{
  "num_hidden_layers": 9,
  "norm_place": "pre",
  "init_std_up": 0.0427,
  "init_mimetic": 0.7
}
Each number is 50 + 12 x the weight over its row's rms, rounded and kept within 0 to 99. Layers, rows and columns count from 0. The size before them is the row's rms in percent of the matrix's.

# o: layer 2 attention output (transposed), 512x512, rms 0.0371, rows 502-511, columns 256-383
# v: layer 2 attention value, 512x512, rms 0.0298, rows 503-511, columns 256-383
# gate: layer 2 MLP gate, 1344x512, rms 0.0426, rows 0-1, columns 256-383
# up: layer 2 MLP up, 1344x512, rms 0.0427, rows 0-1, columns 256-383
# down: layer 2 MLP down (transposed), 1344x512, rms 0.0427, rows 0-1, columns 256-383
o502 113:46 51 63 46 49 43 54 44 52 54 56 28 37 70 49 63 71 52 66 49 19 53 41 37 42 44 25 62 56 38 50 57 60 35 59 56 58 53 61 49 53 54 39 59 60 27 39 54 50 49 60 47 56 36 67 40 44 67 28 46 47 64 47 53 42 58 32 65 48 48 72 48 35 57 42 76 38 53 58 45 45 41 36 59 48 35 65 32 51 48 62 27 58 38 50 30 48 57 52 73 36 56 31 61 69 53 53 45 44 50 54 42 64 36 51 45 40 50 53 29 22 45 32 49 53 59 59 50
v503 112:50 36 78 35 39 72 50 35 46 39 35 67 29 56 58 41 46 55 53 58 50 37 61 67 46 67 41 66 50 55 42 45 51 33 52 54 39 35 38 50 64 42 36 57 57 47 36 37 48 66 40 42 59 47 42 61 61 62 44 54 52 38 57 60 44 27 49 53 40 51 44 36 44 64 37 50 73 54 55 51 62 78 62 62 58 57 54 62 40 77 43 58 70 39 42 43 61 51 63 58 29 68 48 65 46 79 50 51 64 47 68 31 39 45 52 52 41 59 34 25 52 47 57 44 48 36 59 42
o503 111:44 36 45 59 47 46 52 53 51 41 32 49 42 29 63 41 56 54 29 44 63 60 55 64 49 51 56 54 33 41 40 60 63 56 47 59 53 33 75 21 62 59 43 34 62 50 53 62 21 43 33 72 39 61 38 50 39 33 54 47 69 28 66 38 75 41 44 54 74 56 31 71 49 59 47 61 59 29 60 58 39 59 48 43 49 40 63 64 52 56 61 49 70 59 48 56 53 54 33 38 67 63 55 50 42 44 47 42 62 73 65 53 43 48 55 52 62 49 45 70 64 38 65 59 55 20 43 53
v504 116:50 55 53 27 35 64 51 30 63 69 62 44 39 54 50 58 45 40 49 50 50 57 50 52 65 56 26 61 54 31 47 53 30 48 47 55 48 56 52 40 81 44 59 46 48 73 37 37 44 51 52 61 68 57 60 55 60 43 62 45 51 37 61 49 55 50 46 60 44 55 50 64 42 51 66 72 46 53 47 56 12 60 55 49 52 52 63 58 51 56 37 36 57 40 57 64 47 70 09 65 79 33 37 36 36 43 41 54 52 59 50 79 40 38 54 43 32 39 46 33 45 37 29 39 36 51 58 67
o504 116:53 49 56 71 44 60 56 63 70 55 47 39 54 34 51 38 24 59 53 51 18 18 38 61 49 49 38 41 38 47 47 52 52 70 52 59 47 55 60 85 43 56 46 50 63 39 57 45 66 19 68 55 70 47 63 55 60 57 60 68 54 48 32 28 48 59 54 59 31 48 50 67 46 66 61 53 28 51 46 38 62 69 52 47 47 68 54 76 61 59 35 43 53 46 35 47 40 62 44 30 31 40 52 37 52 62 32 33 56 64 55 41 40 49 51 67 52 55 48 58 57 68 59 39 47 37 53 37
v505 110:58 68 43 54 64 48 52 51 58 33 44 25 46 37 34 65 49 52 31 50 62 64 49 57 35 61 46 31 56 49 53 65 47 62 53 49 48 52 75 56 44 47 53 45 33 53 41 64 65 41 66 43 21 66 62 55 45 49 40 49 42 57 54 36 49 58 52 49 55 45 57 35 51 61 61 50 48 62 65 63 61 53 54 51 50 46 58 51 57 35 30 33 60 48 53 63 36 62 59 42 48 47 53 62 64 38 60 49 69 43 71 43 39 45 46 38 47 40 35 43 27 40 53 54 69 54 46 43
o505 103:70 63 43 40 57 58 63 41 64 51 44 45 56 56 47 60 51 35 47 35 66 63 45 52 63 46 36 61 49 40 54 55 59 54 54 54 52 53 56 31 44 29 53 55 43 40 52 47 54 55 22 29 39 66 36 43 62 38 59 55 60 58 48 51 29 38 42 35 27 39 35 42 35 44 72 39 50 42 36 35 51 56 69 57 71 56 39 68 82 53 35 54 42 40 48 36 75 42 77 40 52 37 48 54 48 44 40 27 46 49 26 62 26 35 30 42 53 35 64 56 63 50 53 41 43 48 51 45
v506 110:77 46 68 72 54 44 22 42 61 44 46 38 64 48 60 48 57 58 65 60 46 40 50 41 48 35 75 49 67 22 33 40 47 54 38 54 44 56 74 47 24 47 64 46 30 62 46 61 41 34 56 33 46 56 35 43 53 55 45 28 49 38 68 64 42 76 51 40 45 40 41 34 39 77 35 50 21 32 58 43 50 43 58 58 35 38 49 39 46 28 42 53 40 36 41 52 64 49 68 33 37 66 41 28 44 56 61 60 49 45 56 65 38 49 40 48 54 36 45 49 51 61 58 40 65 37 77 47
o506 112:65 38 59 61 58 61 60 45 52 62 61 65 58 62 71 60 27 46 54 58 68 52 46 41 33 29 61 60 57 54 53 38 51 53 41 59 51 43 33 79 51 63 56 46 31 58 47 57 58 61 56 30 33 55 36 35 62 41 43 44 42 32 46 60 60 66 56 59 46 73 41 59 65 72 55 53 39 60 38 59 60 59 46 42 58 50 26 41 25 65 53 30 40 60 40 35 61 46 54 44 38 19 28 57 48 42 37 46 37 30 52 57 75 65 46 41 33 60 36 61 32 56 61 59 58 52 45 50
v507 113:24 63 29 56 55 51 51 43 72 21 59 69 35 57 68 29 45 30 58 31 52 47 49 50 44 42 57 48 51 54 58 61 59 57 65 48 66 61 38 60 47 44 65 49 34 43 45 64 65 30 35 55 69 69 50 43 43 42 38 57 62 27 60 28 68 50 75 40 59 56 44 50 37 25 63 69 55 40 56 45 43 57 62 28 48 64 60 46 45 48 48 69 61 39 38 31 41 50 39 57 51 55 66 69 25 63 69 52 60 43 71 53 47 71 44 62 40 42 40 49 37 41 43 63 60 54 36 82
o507 109:54 72 44 57 77 56 40 62 57 37 32 51 40 50 42 43 35 58 40 68 57 42 56 70 13 56 57 40 56 87 63 57 55 39 65 27 54 48 42 33 64 49 48 50 33 79 58 32 45 50 54 50 44 57 67 61 49 49 65 32 38 56 42 45 61 33 40 40 50 55 75 39 43 39 22 49 64 49 60 69 46 28 57 44 52 65 31 48 41 55 69 59 52 48 58 46 26 43 42 45 28 69 62 77 51 62 47 49 35 51 48 48 41 59 35 42 68 26 46 42 43 56 59 32 54 51 34 50
v508 111:33 35 54 43 48 54 48 70 27 34 53 39 51 39 51 19 63 57 53 47 59 40 47 50 68 63 62 43 55 51 55 58 24 46 43 63 48 64 34 64 60 49 47 35 48 44 57 49 61 54 40 49 40 69 54 70 28 04 45 36 53 37 46 41 52 49 41 42 51 57 45 56 62 42 59 33 84 47 47 51 40 48 36 77 54 57 43 49 35 69 67 53 63 59 38 53 73 50 39 53 43 67 42 28 37 48 61 75 48 44 55 20 48 60 56 54 63 52 36 54 59 59 60 53 74 40 45 39
o508 113:43 55 45 91 60 41 45 17 36 42 51 55 61 41 54 46 41 51 63 47 41 52 41 53 37 41 70 36 72 39 60 54 45 35 39 31 70 54 28 60 45 36 33 64 53 55 50 52 36 52 51 47 65 50 64 42 40 85 55 43 46 59 23 61 73 42 57 44 08 43 51 33 42 32 52 50 55 63 73 34 40 48 33 54 72 55 72 54 57 60 54 23 37 50 34 66 49 47 50 61 47 41 32 47 69 47 73 52 48 45 58 47 38 48 29 39 51 66 53 55 51 42 24 68 54 45 49 29
v509 108:29 53 54 46 66 37 52 55 48 52 43 52 49 45 30 48 52 38 50 66 57 51 48 61 33 51 49 62 36 48 41 58 48 45 61 62 50 62 36 46 25 56 66 38 18 41 42 36 55 66 45 51 38 35 43 51 33 37 53 43 58 60 47 46 23 48 61 72 39 70 64 46 40 51 44 71 45 56 70 44 55 24 63 46 35 36 40 46 53 45 47 61 74 48 45 45 65 79 57 35 45 52 57 61 25 44 30 33 53 50 72 49 52 51 53 52 32 36 52 56 60 72 60 45 45 62 72 58
o509 107:41 52 48 46 71 52 36 53 63 58 32 49 33 35 62 54 39 58 37 42 62 57 40 54 31 43 39 47 62 55 86 44 41 46 58 52 58 56 40 48 77 43 77 46 46 58 46 48 72 55 53 33 54 56 59 43 55 43 48 53 52 55 50 53 44 54 54 60 59 41 42 56 60 41 58 54 68 35 39 62 50 44 51 35 47 37 46 45 63 32 68 81 61 15 59 57 58 56 37 58 52 42 74 65 40 39 48 43 48 55 23 66 53 35 48 33 53 48 69 29 39 59 36 14 57 60 40 28
v510 114:66 50 40 48 46 52 47 83 37 48 34 64 61 53 40 49 47 59 54 38 64 50 58 59 66 68 38 59 52 64 51 57 41 57 51 45 60 26 37 27 52 61 54 67 33 44 52 53 67 60 58 56 58 55 50 37 35 50 43 59 29 49 45 57 52 48 61 47 34 47 54 52 42 38 54 19 42 73 41 53 68 61 45 33 68 66 53 43 54 49 55 46 39 41 60 59 50 45 49 51 51 34 39 48 49 60 64 63 47 34 65 56 44 37 42 31 37 46 45 64 64 53 46 54 47 42 40 30
o510 112:60 45 59 37 58 48 58 46 40 30 62 61 55 53 53 48 40 51 62 52 65 59 43 45 52 57 53 56 29 53 48 58 59 59 23 49 53 68 57 36 68 44 33 46 54 51 54 44 19 27 44 47 53 53 33 37 57 43 77 49 73 58 65 48 66 47 50 63 33 57 68 51 47 31 68 27 35 54 47 63 69 45 51 57 24 40 52 46 21 62 57 64 32 48 35 58 55 52 65 55 75 36 61 68 61 44 44 43 67 51 34 45 66 38 29 59 45 56 75 47 41 38 46 41 50 39 54 51
v511 116:82 54 52 51 43 60 38 67 39 66 71 74 66 56 54 39 54 43 45 47 59 56 50 35 59 36 40 53 44 55 51 42 62 60 56 52 67 51 49 61 78 07 47 42 50 63 31 67 63 41 52 53 32 57 46 53 51 60 56 56 30 49 15 56 37 55 51 35 47 35 35 50 38 61 58 45 29 45 64 70 43 65 69 61 57 35 48 26 59 54 53 31 47 54 76 64 39 77 59 87 50 48 62 43 47 61 61 46 45 73 44 43 46 75 57 45 42 45 59 48 51 58 40 47 48 44 56 44
o511 116:53 52 44 47 42 37 59 31 34 56 52 41 46 32 58 53 57 62 45 50 40 52 47 33 60 36 41 46 55 63 38 49 39 40 53 52 57 51 32 47 53 57 79 41 53 31 56 59 34 53 22 44 56 50 42 86 31 35 46 46 47 38 64 32 47 37 63 26 43 51 36 55 43 52 60 49 40 09 57 78 45 46 54 49 40 49 29 42 49 51 46 46 52 50 53 51 60 59 41 32 48 22 72 59 49 45 47 64 30 49 74 58 43 49 35 31 57 54 47 38 65 34 52 55 46 45 53 46
gate0 096:69 39 60 57 49 80 37 41 59 37 42 73 44 47 47 57 49 50 27 44 40 46 69 41 63 38 70 41 44 59 70 51 73 22 45 58 60 56 58 35 56 66 35 49 78 52 48 50 41 57 56 54 56 58 56 42 47 62 68 35 40 55 67 71 58 68 31 61 42 50 44 58 29 47 48 34 60 37 18 64 71 45 41 57 39 70 47 53 55 56 53 50 48 69 50 33 63 43 52 60 41 22 48 23 55 37 77 43 51 52 47 47 44 34 53 55 66 48 56 51 53 55 68 47 73 47 42 62
up0 100:45 35 42 43 50 47 58 35 64 34 24 61 61 43 57 46 43 27 66 62 56 51 60 44 68 47 61 37 45 52 36 61 66 45 44 26 31 56 64 32 55 20 49 62 47 39 37 43 60 56 52 53 65 58 40 65 41 52 79 52 28 60 36 59 45 48 42 51 48 78 42 53 67 47 49 44 48 47 62 36 52 50 48 57 75 49 46 46 37 42 55 26 55 47 62 58 50 51 53 43 65 47 21 82 38 53 40 58 46 32 32 75 55 23 51 44 53 57 60 31 52 46 60 40 39 53 18 50
down0 100:60 79 65 34 59 62 47 29 47 59 50 41 52 53 30 54 82 39 47 62 19 40 43 45 31 55 35 52 37 43 36 52 49 40 31 32 62 36 42 41 39 57 41 54 38 47 54 49 61 55 59 51 62 61 67 08 26 66 59 49 64 78 57 30 64 54 42 37 68 53 54 53 37 27 54 39 27 52 62 49 48 65 42 36 47 40 50 39 33 68 47 54 43 59 38 39 49 55 55 47 51 55 42 60 46 54 79 53 40 53 26 53 56 31 48 64 39 41 34 62 55 67 33 51 75 37 55 54
gate1 099:62 57 25 58 65 39 38 51 68 49 55 45 60 60 57 67 48 46 72 36 45 48 58 61 64 46 44 51 36 34 33 68 59 51 39 29 59 38 48 42 53 55 49 56 58 39 50 49 69 14 46 33 59 58 70 72 53 38 60 66 42 54 57 43 49 54 48 50 56 45 49 51 73 29 57 24 25 57 58 39 49 42 53 55 49 42 69 45 57 38 48 32 43 30 38 37 56 37 63 40 36 50 52 69 32 42 53 39 41 62 56 65 50 71 37 29 54 49 53 64 71 50 32 53 61 68 49 46
up1 099:44 35 45 42 59 51 33 51 45 53 39 43 59 53 46 48 51 63 47 33 35 31 66 46 48 66 62 18 56 67 63 66 50 46 45 38 42 54 38 34 28 55 57 42 65 33 39 39 55 32 69 64 42 40 41 58 41 41 48 42 73 53 43 53 41 56 46 39 53 54 52 57 44 54 65 60 45 36 64 52 42 54 34 39 53 62 43 41 52 36 40 54 57 38 54 49 40 62 32 46 41 52 77 59 56 66 72 53 47 63 50 44 52 58 33 75 64 54 56 37 44 57 39 55 33 36 49 53
down1 100:56 56 49 64 32 57 43 46 52 35 45 44 49 58 40 49 97 43 45 47 66 49 66 24 44 41 26 50 54 44 68 36 57 46 63 43 62 42 65 53 51 35 22 41 46 47 71 64 57 67 37 47 32 64 37 60 41 71 24 46 58 70 37 59 44 51 54 56 46 57 35 46 45 57 39 62 64 43 24 42 54 66 46 35 63 54 31 50 66 52 53 73 52 44 50 54 56 35 45 54 47 38 40 51 72 65 58 45 56 45 41 47 53 43 42 60 55 54 54 40 54 53 41 40 44 38 35 67